From a checkpoint of a small transformer trained on Wikipedia.
Size: 19 layers, width 512, 2 heads of 128, MLP 1344 SwiGLU, vocabulary 50257, 101M parameters.
Each number is 50 + 12 x the weight over the matrix's rms, rounded and kept within 0 to 99. Layers, rows and columns count from 0.

# layer 16 attention key, 256x512, rms 0.146, rows 162-189, columns 384-511
61 70 48 51 57 58 45 45 67 46 43 56 34 54 46 49 41 38 59 45 55 53 39 71 41 53 47 74 52 47 48 39 48 54 52 51 39 38 51 24 46 62 44 43 54 38 51 42 30 55 37 41 62 57 37 53 57 30 50 40 62 49 43 55 43 74 34 52 50 48 61 62 75 42 47 70 64 25 48 36 62 28 53 53 41 42 42 56 28 39 48 56 31 47 49 38 57 57 54 49 53 33 48 39 46 27 47 29 36 41 57 40 39 52 45 47 52 52 63 49 61 49 45 42 52 36 50 14
58 58 47 54 43 52 80 52 53 46 45 57 52 51 52 69 41 43 56 62 56 43 61 41 44 70 60 46 30 56 56 35 57 40 49 57 56 79 57 46 63 33 36 66 71 51 50 42 52 47 48 55 64 34 70 59 32 54 59 35 47 65 51 48 55 62 80 63 43 64 53 41 43 32 60 63 48 38 47 60 61 55 57 58 68 31 63 49 47 32 65 49 39 51 55 43 63 58 58 54 38 42 40 49 44 49 33 71 65 66 51 32 51 37 37 59 60 45 39 64 47 57 54 38 56 44 51 64
32 40 73 31 62 43 64 53 68 65 36 40 50 50 61 61 57 60 49 32 59 51 49 61 40 59 63 58 45 52 44 31 48 58 41 62 43 70 42 53 53 29 41 66 44 41 51 49 43 47 47 64 55 54 54 43 50 51 47 48 50 40 68 46 52 58 59 53 62 54 41 58 33 35 45 58 57 53 49 37 61 59 61 53 38 66 31 53 41 38 45 55 48 49 57 36 68 23 68 46 41 58 47 64 54 57 41 42 69 40 48 66 59 39 50 55 48 42 67 44 43 57 48 51 33 60 43 32
76 54 62 32 54 43 40 47 35 42 53 65 58 41 57 46 56 58 46 55 36 42 42 56 52 50 16 47 21 55 44 48 43 58 45 41 36 40 67 59 43 49 37 55 42 45 42 40 61 46 56 57 23 61 53 51 63 32 58 71 59 54 34 50 47 47 44 41 58 77 15 42 50 60 55 48 58 46 29 42 66 58 46 64 54 51 61 31 60 57 42 49 63 56 48 49 35 38 71 50 46 57 54 43 43 56 51 74 55 46 52 53 45 63 68 42 43 51 51 39 33 43 26 56 57 63 39 41
31 36 48 57 46 72 46 28 48 49 59 36 37 53 41 56 38 39 67 66 45 56 65 46 39 38 30 49 50 60 37 42 64 57 53 64 52 57 69 25 55 49 38 44 64 41 64 62 47 42 57 60 63 64 62 51 42 48 50 40 23 44 41 50 57 45 30 53 53 64 41 43 24 53 37 49 38 43 40 55 62 52 48 38 53 76 59 53 58 73 54 63 56 39 39 44 47 51 48 41 64 45 53 37 57 52 48 45 53 41 59 42 53 64 47 56 56 43 44 73 60 43 48 28 56 37 46 59
53 30 50 55 62 45 46 59 38 50 52 41 36 26 62 52 32 58 48 43 43 45 51 38 76 28 36 50 43 40 40 51 33 42 56 57 60 52 69 28 53 49 56 55 59 60 44 47 59 43 57 66 41 40 36 44 42 63 57 47 49 43 69 57 53 55 34 50 43 45 52 53 41 33 52 49 42 50 31 51 59 38 48 38 59 44 52 43 61 60 64 60 58 57 59 63 51 42 62 38 42 50 27 51 48 32 42 48 61 41 58 55 40 38 49 55 38 39 46 42 55 58 38 54 62 55 59 64
42 55 67 61 50 52 39 65 40 43 51 67 50 51 51 43 37 57 60 33 52 47 55 60 40 49 36 37 33 48 60 69 44 45 61 49 57 50 57 55 27 38 37 48 50 37 45 31 61 39 32 50 47 58 46 50 70 38 72 31 39 61 42 48 53 57 65 58 51 28 50 67 54 19 64 57 57 54 58 43 53 53 32 46 59 49 42 36 63 48 52 31 63 51 84 62 47 73 40 50 61 40 58 34 37 44 40 52 67 54 49 52 75 36 31 48 67 35 57 30 62 52 53 59 61 77 44 52
35 47 46 37 50 35 35 51 33 52 29 54 46 54 47 46 41 46 54 47 48 51 25 35 40 44 55 34 49 59 65 53 41 45 54 75 54 63 53 53 50 61 46 56 35 43 57 47 47 59 60 41 59 45 34 59 41 55 71 49 58 30 51 36 62 36 58 63 55 54 64 56 38 63 56 35 50 49 42 67 43 60 53 43 59 53 42 40 54 58 32 47 64 54 42 39 49 51 42 55 34 55 40 50 20 67 54 31 41 65 64 54 49 59 53 30 40 50 48 28 55 52 41 60 38 58 61 54
50 60 68 66 66 50 63 61 54 71 46 28 44 54 68 54 51 52 53 57 48 48 63 65 64 47 45 61 68 44 61 29 40 50 47 66 43 42 63 53 49 33 61 49 49 29 33 51 58 50 53 44 64 41 22 40 58 58 56 47 51 65 36 38 46 59 49 49 45 35 42 49 58 47 63 47 72 56 35 45 46 42 52 49 47 44 50 51 65 51 50 50 51 53 62 51 67 75 40 50 77 49 40 56 46 40 34 66 54 65 43 68 56 40 42 25 55 56 71 52 58 47 35 50 55 57 37 39
43 79 62 38 41 40 42 62 48 32 70 47 34 53 55 34 35 59 25 40 56 56 46 34 51 52 32 58 21 35 54 63 43 50 69 56 42 44 39 37 39 50 49 38 51 40 49 54 66 45 55 60 34 35 41 45 55 58 39 45 35 47 61 61 52 67 36 43 48 81 29 55 59 66 52 54 68 29 54 42 59 38 43 42 64 49 60 51 55 51 38 53 55 46 55 44 55 48 27 49 76 70 40 55 54 58 46 30 53 56 53 50 63 53 55 60 43 35 53 54 55 37 46 58 40 52 44 44
43 28 52 46 40 72 73 65 57 46 51 54 55 43 53 67 55 55 32 52 51 47 42 52 68 48 65 52 30 45 42 42 46 41 47 46 55 59 44 65 56 50 49 37 36 59 46 47 64 29 55 44 43 49 37 40 49 32 59 62 49 59 55 66 71 60 47 57 38 63 71 55 55 30 59 66 57 46 58 59 51 45 54 52 53 66 31 60 53 48 41 48 48 46 53 37 73 60 61 64 47 23 51 57 50 67 57 46 33 65 39 62 32 76 46 78 43 35 57 39 62 56 41 54 37 46 37 57
49 30 57 66 45 51 53 35 34 44 47 47 48 51 36 33 65 55 51 39 50 43 49 58 25 35 73 40 67 84 55 72 25 56 64 49 26 59 55 51 39 44 43 48 40 47 55 36 62 52 55 46 45 60 60 46 34 66 19 74 54 50 37 63 64 50 47 41 46 41 51 58 54 51 39 52 53 36 44 63 40 49 50 50 39 48 41 68 56 58 45 41 53 49 30 54 56 48 60 43 62 72 55 61 48 46 28 64 45 52 55 34 53 45 38 48 20 59 33 56 46 47 65 44 59 25 56 33
41 60 52 56 53 41 60 52 52 38 57 53 50 48 52 47 40 56 36 51 66 52 49 33 35 32 40 53 63 52 69 62 59 47 48 54 44 20 50 54 40 47 73 60 50 50 48 62 57 37 55 63 56 57 52 39 56 60 71 47 55 52 49 45 50 60 56 64 51 42 42 62 58 40 42 54 32 44 34 49 40 52 44 50 51 70 67 49 31 43 44 48 47 33 68 55 32 37 48 41 62 51 21 57 55 40 45 57 48 53 55 57 39 56 76 64 58 31 40 54 43 60 48 58 34 77 37 60
43 57 34 35 59 62 51 55 43 42 51 49 44 51 66 63 60 52 55 55 53 45 43 31 26 39 39 42 54 45 60 35 57 43 39 57 72 43 62 45 36 52 67 37 64 52 65 39 56 74 46 54 60 50 69 55 57 46 60 63 51 47 48 46 55 39 54 45 51 64 54 56 49 34 64 60 47 52 38 50 33 41 33 63 54 57 47 51 27 34 40 49 45 44 39 42 56 49 62 50 67 41 40 42 36 43 43 40 41 60 37 55 39 50 36 64 46 69 66 46 44 58 41 35 57 34 58 40
36 48 56 32 28 54 43 53 43 51 53 58 51 55 36 36 34 51 62 58 66 53 41 59 35 41 53 69 59 55 27 62 69 59 52 60 42 48 52 51 50 39 44 40 42 63 51 56 44 53 60 54 43 35 47 42 47 46 43 50 38 65 44 61 47 42 50 51 70 55 85 40 55 48 50 49 54 42 53 48 41 66 46 43 48 37 36 46 50 46 48 65 55 44 55 45 37 54 39 53 47 34 46 54 59 41 26 45 33 63 44 47 39 31 42 32 39 36 55 65 57 47 51 52 59 45 55 31
35 68 53 40 49 58 62 54 69 57 42 48 59 32 33 35 50 51 41 65 37 34 49 21 57 47 46 45 47 36 46 53 35 40 64 42 25 50 41 47 54 50 57 67 62 45 50 65 55 48 45 21 63 48 47 62 62 32 32 58 45 39 38 57 49 53 75 47 61 47 46 35 45 46 46 62 34 36 44 52 47 31 37 54 44 37 63 44 50 51 63 56 51 54 40 68 51 48 46 59 51 53 50 47 54 35 43 44 52 40 53 61 50 60 52 38 42 57 77 44 53 41 54 47 55 54 48 39
67 51 54 53 57 50 53 45 64 48 33 57 37 30 34 66 75 60 45 66 60 56 49 45 31 47 61 35 35 43 51 47 53 65 50 43 40 54 49 43 66 70 31 46 40 42 53 49 50 46 49 67 48 38 41 39 64 63 30 49 43 35 43 33 51 50 42 54 51 44 32 61 64 73 58 47 63 44 40 64 49 48 49 39 47 61 56 61 59 53 60 17 54 37 57 52 35 49 46 35 37 59 47 47 51 58 57 40 32 55 70 45 54 59 47 45 41 46 55 68 37 37 39 46 35 73 50 54
65 51 54 60 30 62 66 49 75 39 47 37 53 37 54 57 57 55 47 52 64 37 58 31 54 46 51 53 37 54 60 42 71 71 51 46 52 65 61 53 52 36 50 53 50 54 75 66 65 38 59 66 58 37 51 53 33 48 54 56 47 49 45 39 45 61 43 57 59 55 59 48 49 53 56 54 51 55 29 47 69 57 61 40 30 38 46 56 69 48 30 57 42 46 46 39 67 39 52 57 50 71 68 44 56 46 49 67 55 68 43 63 63 49 41 67 53 53 41 76 57 46 43 54 56 46 50 42
43 45 72 45 66 60 46 64 49 49 44 46 76 45 37 63 53 47 38 36 54 59 48 54 55 43 63 60 50 42 40 52 46 47 38 49 63 48 52 42 34 24 39 52 36 41 54 53 57 55 49 48 62 62 30 41 54 57 36 35 49 58 50 45 56 39 47 40 47 59 49 46 48 54 41 15 53 57 71 45 56 49 46 47 56 73 58 50 51 56 66 59 53 48 58 59 31 40 58 40 34 56 54 67 46 46 43 47 42 62 27 30 36 46 56 49 51 45 55 55 71 41 46 54 57 51 37 57
35 40 53 62 41 55 57 40 33 43 27 53 54 59 63 43 51 50 36 56 51 35 79 51 49 48 39 33 57 40 56 44 56 37 28 59 48 50 55 63 51 55 45 58 33 49 47 52 38 38 60 48 46 45 50 55 32 54 54 49 39 39 61 19 53 53 52 56 30 60 38 59 56 51 60 46 55 39 71 47 45 37 50 44 64 27 32 31 60 62 31 42 54 62 36 46 54 32 46 61 41 62 44 42 74 60 39 29 70 43 49 54 27 65 52 40 43 57 54 37 52 61 70 53 38 57 38 69
52 68 55 60 52 47 47 32 51 42 57 45 68 52 31 47 44 61 57 36 73 58 45 56 59 55 71 42 48 46 56 54 50 49 62 56 58 64 51 52 51 54 47 20 37 44 53 35 45 41 51 52 35 49 55 50 50 51 39 43 50 30 64 21 47 31 48 37 61 65 44 54 57 53 64 63 60 55 39 46 45 62 34 65 48 45 37 56 40 55 43 52 37 36 47 45 48 40 38 49 59 67 59 53 52 50 54 64 46 38 49 39 33 50 39 43 38 55 48 47 75 37 54 46 53 36 43 58
38 59 52 48 53 43 47 72 41 42 43 48 51 56 41 39 49 39 51 59 53 39 63 19 57 58 62 52 65 39 43 78 59 56 39 54 40 53 51 60 44 58 35 47 47 39 51 46 82 42 57 38 56 42 66 70 43 32 53 40 62 44 46 52 55 40 34 53 41 29 62 54 58 41 56 44 45 57 62 45 59 39 43 40 36 59 59 48 50 45 33 52 50 30 61 54 45 53 36 39 44 39 52 56 55 37 49 68 51 47 46 50 27 68 43 38 57 51 43 31 41 37 49 38 61 47 71 41
62 64 59 45 46 56 44 44 68 58 60 61 84 56 55 60 45 61 49 59 68 56 38 72 44 56 49 54 46 59 66 67 46 52 52 48 47 57 66 62 51 34 56 49 57 43 48 48 49 47 63 45 54 52 48 56 64 54 39 52 47 70 50 51 61 54 44 45 65 49 51 54 53 54 36 43 57 39 38 58 25 46 56 51 60 32 59 42 48 29 74 61 51 66 49 46 40 42 59 53 69 59 32 45 43 66 50 31 19 75 75 44 40 67 26 59 52 43 62 51 46 33 44 65 58 36 59 44
55 71 48 61 53 52 52 42 39 24 46 54 43 52 51 55 41 49 43 43 28 63 37 38 38 66 57 34 51 47 50 46 61 60 41 46 55 56 47 58 71 54 59 72 52 47 61 45 64 56 59 50 77 69 61 47 37 34 52 47 36 50 50 39 49 42 59 44 52 39 45 51 53 36 61 72 50 53 55 55 42 34 70 44 42 48 77 34 66 44 33 43 51 55 46 67 46 49 55 49 76 51 54 39 67 24 54 51 46 48 45 48 37 56 49 55 51 51 60 52 43 59 66 61 55 57 38 41
52 46 61 49 48 44 41 64 51 47 54 34 52 52 53 40 72 70 38 58 56 42 52 61 46 63 49 44 40 48 57 23 50 49 56 61 53 42 43 47 44 54 54 47 42 65 62 60 46 35 43 31 49 66 29 45 39 75 45 47 37 55 38 59 64 47 43 40 55 57 52 50 59 57 39 50 46 34 36 24 46 50 40 56 49 49 58 34 53 34 59 55 70 54 50 33 69 50 47 32 36 64 62 49 57 52 55 48 36 38 50 54 55 60 36 53 58 48 45 56 46 45 46 58 58 75 50 57
55 60 49 51 53 38 46 44 31 44 57 34 51 40 36 58 45 59 58 59 37 57 27 58 48 71 43 45 32 53 52 37 39 59 51 31 56 50 53 38 34 45 53 48 62 51 33 43 34 31 39 24 43 73 59 74 43 52 55 52 38 48 65 54 46 64 35 55 45 24 54 66 49 49 61 19 44 57 59 41 47 51 47 53 75 57 62 58 70 61 40 50 71 41 60 54 63 58 58 46 58 52 33 40 61 54 40 54 54 70 52 43 46 50 35 42 61 55 55 59 32 38 39 31 68 52 48 51
44 63 45 55 64 41 41 57 57 39 33 39 59 57 58 50 60 64 70 39 74 60 55 72 45 41 45 49 33 53 33 38 48 41 52 50 33 59 32 41 60 58 39 51 48 58 52 59 47 53 45 64 69 49 69 52 63 59 81 43 53 52 44 75 29 50 55 76 42 54 54 53 50 58 43 48 63 35 55 56 66 61 36 34 62 35 63 51 45 59 24 60 25 55 61 54 51 30 44 70 44 52 56 49 57 70 60 56 59 46 47 38 65 53 54 53 38 46 59 21 52 51 37 50 49 46 39 52
63 27 46 55 64 38 62 49 51 51 54 30 60 31 63 55 26 58 40 49 50 62 60 39 72 25 55 42 46 45 40 46 39 36 37 37 43 36 59 35 89 37 46 80 54 51 49 52 68 61 35 50 34 57 69 55 61 73 51 38 40 44 58 46 50 55 60 53 50 47 64 37 59 31 42 36 45 56 43 51 45 46 48 59 61 61 62 52 48 44 54 47 47 51 48 55 41 63 52 51 63 33 55 48 50 44 48 47 48 57 46 58 34 44 57 41 47 49 60 34 44 54 50 38 29 51 53 50
# layer 16 attention query, 256x512, rms 0.147, rows 163-189, columns 384-511
64 50 45 53 48 47 47 45 37 21 53 50 56 52 54 38 72 37 28 39 52 59 71 57 50 45 33 55 56 62 56 48 51 51 58 23 54 56 67 39 45 43 37 20 56 61 52 45 46 51 54 68 36 22 57 34 80 50 67 62 37 49 50 40 33 40 58 35 42 55 57 81 64 54 63 40 47 61 59 44 60 55 44 50 45 52 66 47 50 40 45 54 38 45 50 54 52 58 53 50 53 49 27 67 48 45 54 61 38 59 44 45 43 32 31 43 67 58 35 54 52 38 41 42 43 31 40 57
54 43 27 47 49 62 42 54 78 64 49 66 64 46 37 54 62 48 47 67 46 53 63 67 56 38 46 49 46 68 62 68 68 51 39 49 39 54 48 52 39 45 25 51 61 65 72 47 61 38 34 28 50 56 69 55 42 46 51 66 55 51 64 65 47 47 44 62 37 44 52 67 44 64 42 37 50 48 58 58 44 47 48 51 56 52 21 72 51 37 53 61 51 51 44 46 37 50 34 63 47 55 62 57 41 58 50 52 58 28 45 53 59 57 09 77 72 64 37 52 51 45 57 41 47 57 38 58
65 56 63 56 40 54 61 54 73 66 56 49 47 47 47 53 57 60 69 46 40 75 43 31 42 38 16 52 66 71 53 30 51 41 66 63 51 56 28 34 46 75 54 47 48 42 52 58 33 53 52 67 37 15 50 53 45 48 30 50 35 45 60 65 42 45 64 51 37 53 54 74 39 43 62 58 66 56 54 40 27 45 35 50 62 43 60 43 57 54 52 38 37 51 48 45 50 40 37 65 38 50 49 59 45 70 52 35 50 59 54 41 62 34 56 58 46 43 56 32 47 71 46 50 79 27 60 60
71 62 44 49 49 49 62 49 33 32 41 63 51 34 44 43 42 49 51 45 49 32 55 69 57 50 54 48 67 47 49 36 73 57 61 42 46 45 61 61 56 40 27 47 39 43 50 48 53 56 22 43 36 32 33 44 46 64 41 46 48 52 39 47 41 52 39 45 37 49 59 38 55 37 66 50 69 54 34 33 70 48 43 48 59 27 65 64 38 61 53 35 46 46 70 59 61 52 75 41 50 42 37 37 47 35 35 55 47 58 23 77 52 40 56 39 48 72 47 52 42 69 75 48 56 63 44 54
47 39 52 57 62 54 54 58 55 62 46 52 63 41 69 54 37 56 52 49 40 69 43 42 50 55 45 26 55 59 41 64 57 45 70 40 62 32 65 60 63 59 39 43 67 56 62 70 37 55 44 39 49 53 43 65 55 45 44 47 55 46 53 47 61 33 63 64 43 42 34 32 61 50 45 48 37 39 42 49 28 54 42 42 53 52 68 42 27 60 46 48 44 50 56 58 49 43 40 41 62 45 41 34 57 26 60 57 47 36 35 46 61 26 12 33 54 60 73 51 62 38 39 49 56 55 59 43
56 49 44 54 65 33 65 56 59 38 63 16 44 39 69 56 56 70 52 52 71 56 37 46 64 50 49 62 42 17 49 37 65 78 46 50 42 69 56 53 49 33 73 40 55 73 37 36 30 58 30 31 32 48 47 42 35 46 42 53 44 56 62 51 50 57 30 66 53 56 43 30 32 30 37 67 63 63 48 50 49 60 49 37 55 27 51 33 43 76 49 52 48 29 45 39 46 44 63 40 61 52 49 44 77 57 50 57 64 58 60 54 46 49 49 46 24 36 58 56 29 46 63 59 53 51 56 65
38 59 56 37 58 68 50 51 45 71 39 39 52 46 51 58 51 45 53 31 45 43 56 45 55 46 69 51 44 51 48 38 43 44 40 48 51 49 64 76 35 38 48 47 46 55 54 57 44 49 58 76 48 42 58 44 44 31 22 38 56 47 43 32 46 75 46 70 43 58 54 37 65 57 39 63 49 46 60 63 45 52 40 54 51 31 50 40 33 54 40 57 41 55 45 57 60 41 44 39 56 51 33 41 46 45 48 52 52 31 46 64 52 32 61 76 72 41 68 32 55 65 44 42 58 33 48 40
45 27 56 42 33 56 54 49 39 30 52 64 48 46 42 65 53 47 56 59 64 59 51 40 46 53 43 54 36 54 50 55 37 71 37 33 56 63 43 45 42 69 58 52 62 50 62 44 37 52 41 43 40 35 52 48 47 62 52 44 23 56 68 56 60 42 58 55 53 54 65 37 50 57 56 64 46 58 55 50 28 41 54 61 51 73 51 34 51 48 75 33 42 40 34 42 39 39 54 44 38 47 70 57 46 38 62 34 75 48 54 34 44 62 56 42 40 28 60 53 41 60 61 53 46 44 56 64
55 42 29 60 47 53 62 49 59 48 56 61 41 34 50 42 29 66 62 55 38 45 44 41 47 44 55 57 52 24 51 42 40 49 44 57 58 42 57 83 58 62 48 48 34 37 50 57 40 46 69 46 46 44 36 53 52 39 53 64 30 42 39 39 61 44 70 66 53 48 43 45 41 56 46 62 72 64 40 45 48 51 55 56 46 57 49 51 50 54 56 60 61 57 47 33 59 57 64 69 56 31 61 49 67 48 47 80 40 44 45 58 42 11 60 49 29 62 51 56 35 63 44 62 46 60 50 38
59 71 38 52 35 41 34 43 54 64 71 62 50 43 39 41 26 29 49 49 51 62 64 76 49 47 48 46 43 74 48 43 40 55 80 59 40 57 55 56 50 35 49 51 52 55 63 47 40 59 42 51 38 51 52 40 48 43 62 37 52 40 55 34 55 49 51 48 57 44 51 29 40 62 45 53 50 41 42 43 43 41 52 51 41 43 25 75 43 53 50 36 46 57 54 44 69 49 44 41 52 62 43 43 58 63 59 65 42 44 43 40 46 51 45 41 60 48 52 61 61 58 61 68 67 48 55 41
57 52 62 49 46 60 34 48 54 46 33 44 36 33 32 64 61 50 57 50 59 43 52 52 45 51 33 42 34 58 45 32 51 51 34 59 71 49 49 36 50 42 51 65 43 48 39 80 49 39 52 35 57 56 59 53 32 49 46 54 75 50 28 48 62 51 56 47 49 55 45 45 51 65 60 14 34 46 60 66 50 58 51 47 37 40 52 57 47 32 54 54 51 40 45 40 38 64 54 70 49 62 57 50 31 23 36 38 35 43 53 31 43 44 54 58 54 42 49 41 54 44 56 48 52 59 48 43
41 64 51 63 64 66 43 59 39 48 50 45 28 80 55 47 56 52 73 51 38 64 37 43 30 33 49 48 48 42 45 35 39 66 53 58 77 57 56 75 36 53 75 70 37 40 54 48 59 52 51 47 75 74 48 41 48 53 46 68 53 37 69 47 41 54 61 47 59 45 56 40 35 56 55 50 63 36 59 35 74 34 55 46 40 53 64 35 45 44 45 57 56 35 61 49 48 46 50 35 40 43 40 53 41 66 59 48 56 50 36 30 51 33 43 65 47 68 50 46 40 69 46 35 51 49 46 56
51 58 52 48 51 54 45 49 63 60 49 52 52 49 45 30 40 53 45 48 33 52 45 35 34 36 87 43 56 34 49 54 59 62 64 48 36 50 35 44 37 58 52 47 46 49 47 28 60 57 52 50 25 42 48 60 54 46 61 63 48 46 52 46 65 55 27 44 60 36 43 50 69 64 45 28 69 70 60 42 62 46 72 46 38 52 57 33 51 46 50 43 40 45 59 68 63 68 36 64 46 63 44 55 58 49 43 71 55 68 35 34 54 39 70 49 68 68 53 42 40 57 50 50 49 76 53 66
51 55 64 38 69 61 61 43 49 24 46 39 45 51 48 57 66 49 39 31 56 64 43 62 50 38 50 51 50 31 45 73 65 20 49 66 57 38 62 49 45 70 45 24 53 44 39 36 77 34 42 62 61 56 34 64 38 32 46 58 43 56 45 36 54 75 75 62 55 48 50 51 46 47 57 45 52 68 45 47 36 42 65 47 60 69 48 57 33 65 75 39 53 63 65 59 48 50 54 46 45 46 43 49 55 59 62 39 63 35 60 35 61 55 20 47 45 45 58 51 59 39 54 48 61 43 41 59
46 56 52 68 58 39 52 46 67 37 52 57 52 78 32 72 57 60 45 43 49 58 51 63 60 43 39 57 64 53 54 45 36 29 44 68 47 45 44 52 39 46 52 56 56 62 39 51 50 59 46 39 42 52 70 51 33 59 27 32 63 55 61 54 43 35 57 67 68 36 27 40 61 48 47 30 38 57 60 52 40 44 41 34 41 58 47 54 39 56 48 45 35 57 54 38 51 37 32 51 29 58 57 38 66 53 49 51 39 46 55 64 38 47 51 49 54 64 48 55 41 43 48 43 36 52 28 63
45 53 56 69 53 54 51 66 48 76 41 49 52 49 41 59 54 18 50 41 26 18 35 68 37 49 68 71 49 57 57 57 29 46 41 33 59 50 49 69 57 48 65 41 61 47 56 38 50 44 50 44 60 64 62 60 67 37 39 41 58 45 41 58 34 49 50 31 36 54 57 54 65 50 63 40 49 50 52 50 61 57 56 52 51 56 51 69 48 22 23 51 39 58 37 56 51 57 48 55 56 68 70 23 37 35 55 57 56 42 49 38 33 42 70 54 45 41 48 39 70 60 54 42 63 61 37 41
40 48 41 52 41 43 42 65 56 50 37 64 54 48 45 40 39 70 60 59 57 59 61 42 67 41 45 37 42 48 46 45 64 35 43 39 45 54 41 52 59 50 48 51 50 38 50 39 62 50 26 50 46 66 44 49 46 31 43 48 57 60 44 61 51 60 60 33 52 47 32 69 56 24 43 29 50 45 48 69 27 28 47 49 54 34 62 51 52 26 45 46 62 54 53 62 41 64 53 28 54 58 57 54 34 46 37 39 39 55 53 50 27 46 39 56 40 50 57 56 38 55 73 19 37 39 38 53
73 52 45 69 56 61 61 42 58 64 57 55 64 38 56 50 48 59 60 33 56 45 55 49 63 67 30 56 45 68 47 45 59 50 66 40 40 48 48 33 48 49 69 71 71 46 22 38 54 42 57 34 59 44 57 49 44 54 49 49 40 40 39 59 37 43 47 47 52 53 56 50 42 47 44 61 48 55 40 51 50 44 67 48 60 38 56 56 44 51 55 49 72 60 55 56 51 48 44 49 65 67 32 56 40 77 61 34 56 61 57 61 60 70 41 41 55 70 57 54 50 59 23 50 54 50 55 38
36 53 55 45 44 46 47 65 46 69 50 61 59 60 53 64 45 61 73 70 55 52 38 41 43 60 61 41 48 50 52 45 52 53 47 34 36 46 54 50 63 57 52 60 57 60 55 54 58 64 45 80 79 58 57 47 52 41 52 30 56 62 49 42 67 55 68 60 62 25 28 43 57 57 51 54 36 46 43 44 42 49 52 41 56 48 53 70 39 25 53 38 53 52 46 47 56 58 35 47 47 47 53 63 34 35 62 57 46 46 63 54 67 41 63 42 36 46 50 47 45 39 47 50 56 48 86 48
44 47 59 57 61 54 46 54 55 43 47 30 75 48 49 37 45 34 46 69 33 58 48 49 50 41 57 58 35 64 48 59 63 35 34 41 58 54 39 68 44 57 62 45 42 44 33 52 66 49 55 58 61 69 62 46 33 62 50 44 45 31 48 54 49 58 42 69 56 40 51 29 57 66 54 53 21 46 69 70 43 42 68 62 71 38 61 51 48 45 74 53 54 45 41 47 62 44 48 48 50 41 63 64 38 40 41 54 36 59 55 42 54 32 58 47 67 50 51 54 42 32 75 48 59 58 60 44
33 44 44 44 18 52 66 37 42 56 59 59 42 37 42 47 49 44 79 58 37 41 36 67 56 47 55 38 44 35 54 52 64 64 58 49 53 59 49 57 41 63 43 65 51 51 49 35 44 61 41 71 55 51 68 33 53 50 64 46 43 56 64 44 57 41 50 46 51 44 44 62 37 41 39 72 28 46 58 40 45 42 66 50 71 33 42 50 35 42 27 43 36 68 39 48 54 60 69 57 41 54 56 34 50 39 45 50 49 65 60 60 53 45 70 61 51 53 40 78 46 58 55 55 55 52 54 55
41 28 43 43 55 50 50 46 48 43 62 41 58 41 50 40 61 50 55 44 36 66 48 71 66 52 63 45 46 63 51 56 51 48 51 42 77 56 49 53 49 46 34 40 43 34 64 62 59 44 58 49 37 66 66 23 32 66 35 56 41 54 42 31 39 51 66 51 41 58 53 40 57 40 72 36 36 41 70 50 47 46 46 56 36 73 51 64 56 48 71 72 42 47 44 53 49 55 48 77 55 66 45 41 60 26 67 26 55 59 43 42 59 78 41 61 48 47 41 53 54 54 61 52 34 53 45 56
59 37 47 55 37 67 36 44 46 49 52 49 37 50 34 57 57 55 43 54 41 44 63 41 49 41 74 40 40 34 59 35 38 62 55 36 38 43 55 77 64 64 69 40 53 47 48 32 49 49 45 38 16 56 56 54 48 56 49 47 48 42 47 54 48 46 63 48 62 71 63 48 36 43 57 64 62 54 49 60 39 49 62 53 36 69 41 52 42 44 79 55 51 62 68 32 62 69 48 67 51 60 64 58 35 61 39 66 47 57 48 36 52 57 79 42 48 52 57 45 53 72 59 38 41 53 67 60
63 47 45 41 56 53 43 36 62 41 46 49 48 49 66 47 51 40 79 52 66 57 62 41 58 41 41 49 52 48 41 70 59 49 86 42 43 46 57 56 35 45 63 55 39 62 60 61 55 49 46 45 61 48 52 42 36 41 36 42 71 67 48 46 68 36 61 56 49 49 43 55 30 40 44 59 42 34 61 71 26 42 54 52 37 47 43 43 58 57 34 49 26 59 50 63 55 33 57 63 56 46 52 55 47 47 51 55 55 44 47 54 35 53 44 48 43 62 54 51 54 61 39 50 38 49 54 41
37 35 43 42 23 59 83 49 31 51 53 34 32 67 65 43 39 69 53 59 58 44 48 44 54 65 51 64 35 36 40 28 45 42 38 39 57 58 51 45 48 56 48 47 50 56 41 34 58 35 56 50 40 35 27 51 45 43 53 53 53 47 32 47 35 45 49 62 42 62 38 54 60 47 44 53 40 37 57 35 42 44 43 53 64 69 54 51 46 29 57 50 30 54 49 43 31 53 36 72 62 33 61 51 61 47 51 46 48 35 46 50 56 61 62 56 66 53 40 40 45 49 45 55 52 74 52 40
39 44 60 52 18 44 58 44 51 53 43 58 47 48 66 44 36 54 37 60 70 46 48 43 41 39 71 54 51 37 59 62 42 47 44 65 29 52 60 34 38 34 61 57 54 53 48 51 56 57 59 58 54 38 71 39 39 48 37 50 47 44 50 43 71 60 54 50 39 45 40 42 37 52 55 39 33 59 46 49 50 74 32 43 60 63 76 72 66 60 63 53 65 39 56 42 56 30 47 52 32 51 42 68 53 65 39 41 67 46 59 56 52 38 51 59 38 55 56 56 68 77 44 49 41 53 68 45
45 65 47 51 51 38 46 48 57 60 59 53 38 57 41 64 57 49 53 28 63 58 51 51 68 65 48 48 48 69 46 63 54 41 54 42 45 73 57 56 45 63 39 45 43 51 45 55 78 39 37 48 47 51 36 58 53 54 42 53 52 53 63 38 54 48 56 58 53 58 48 70 60 32 51 66 44 45 68 53 54 59 50 51 49 42 58 46 49 57 58 62 33 56 45 60 40 49 53 53 21 46 67 28 55 55 50 41 61 22 46 36 84 30 50 52 56 57 60 67 45 57 32 48 53 46 46 43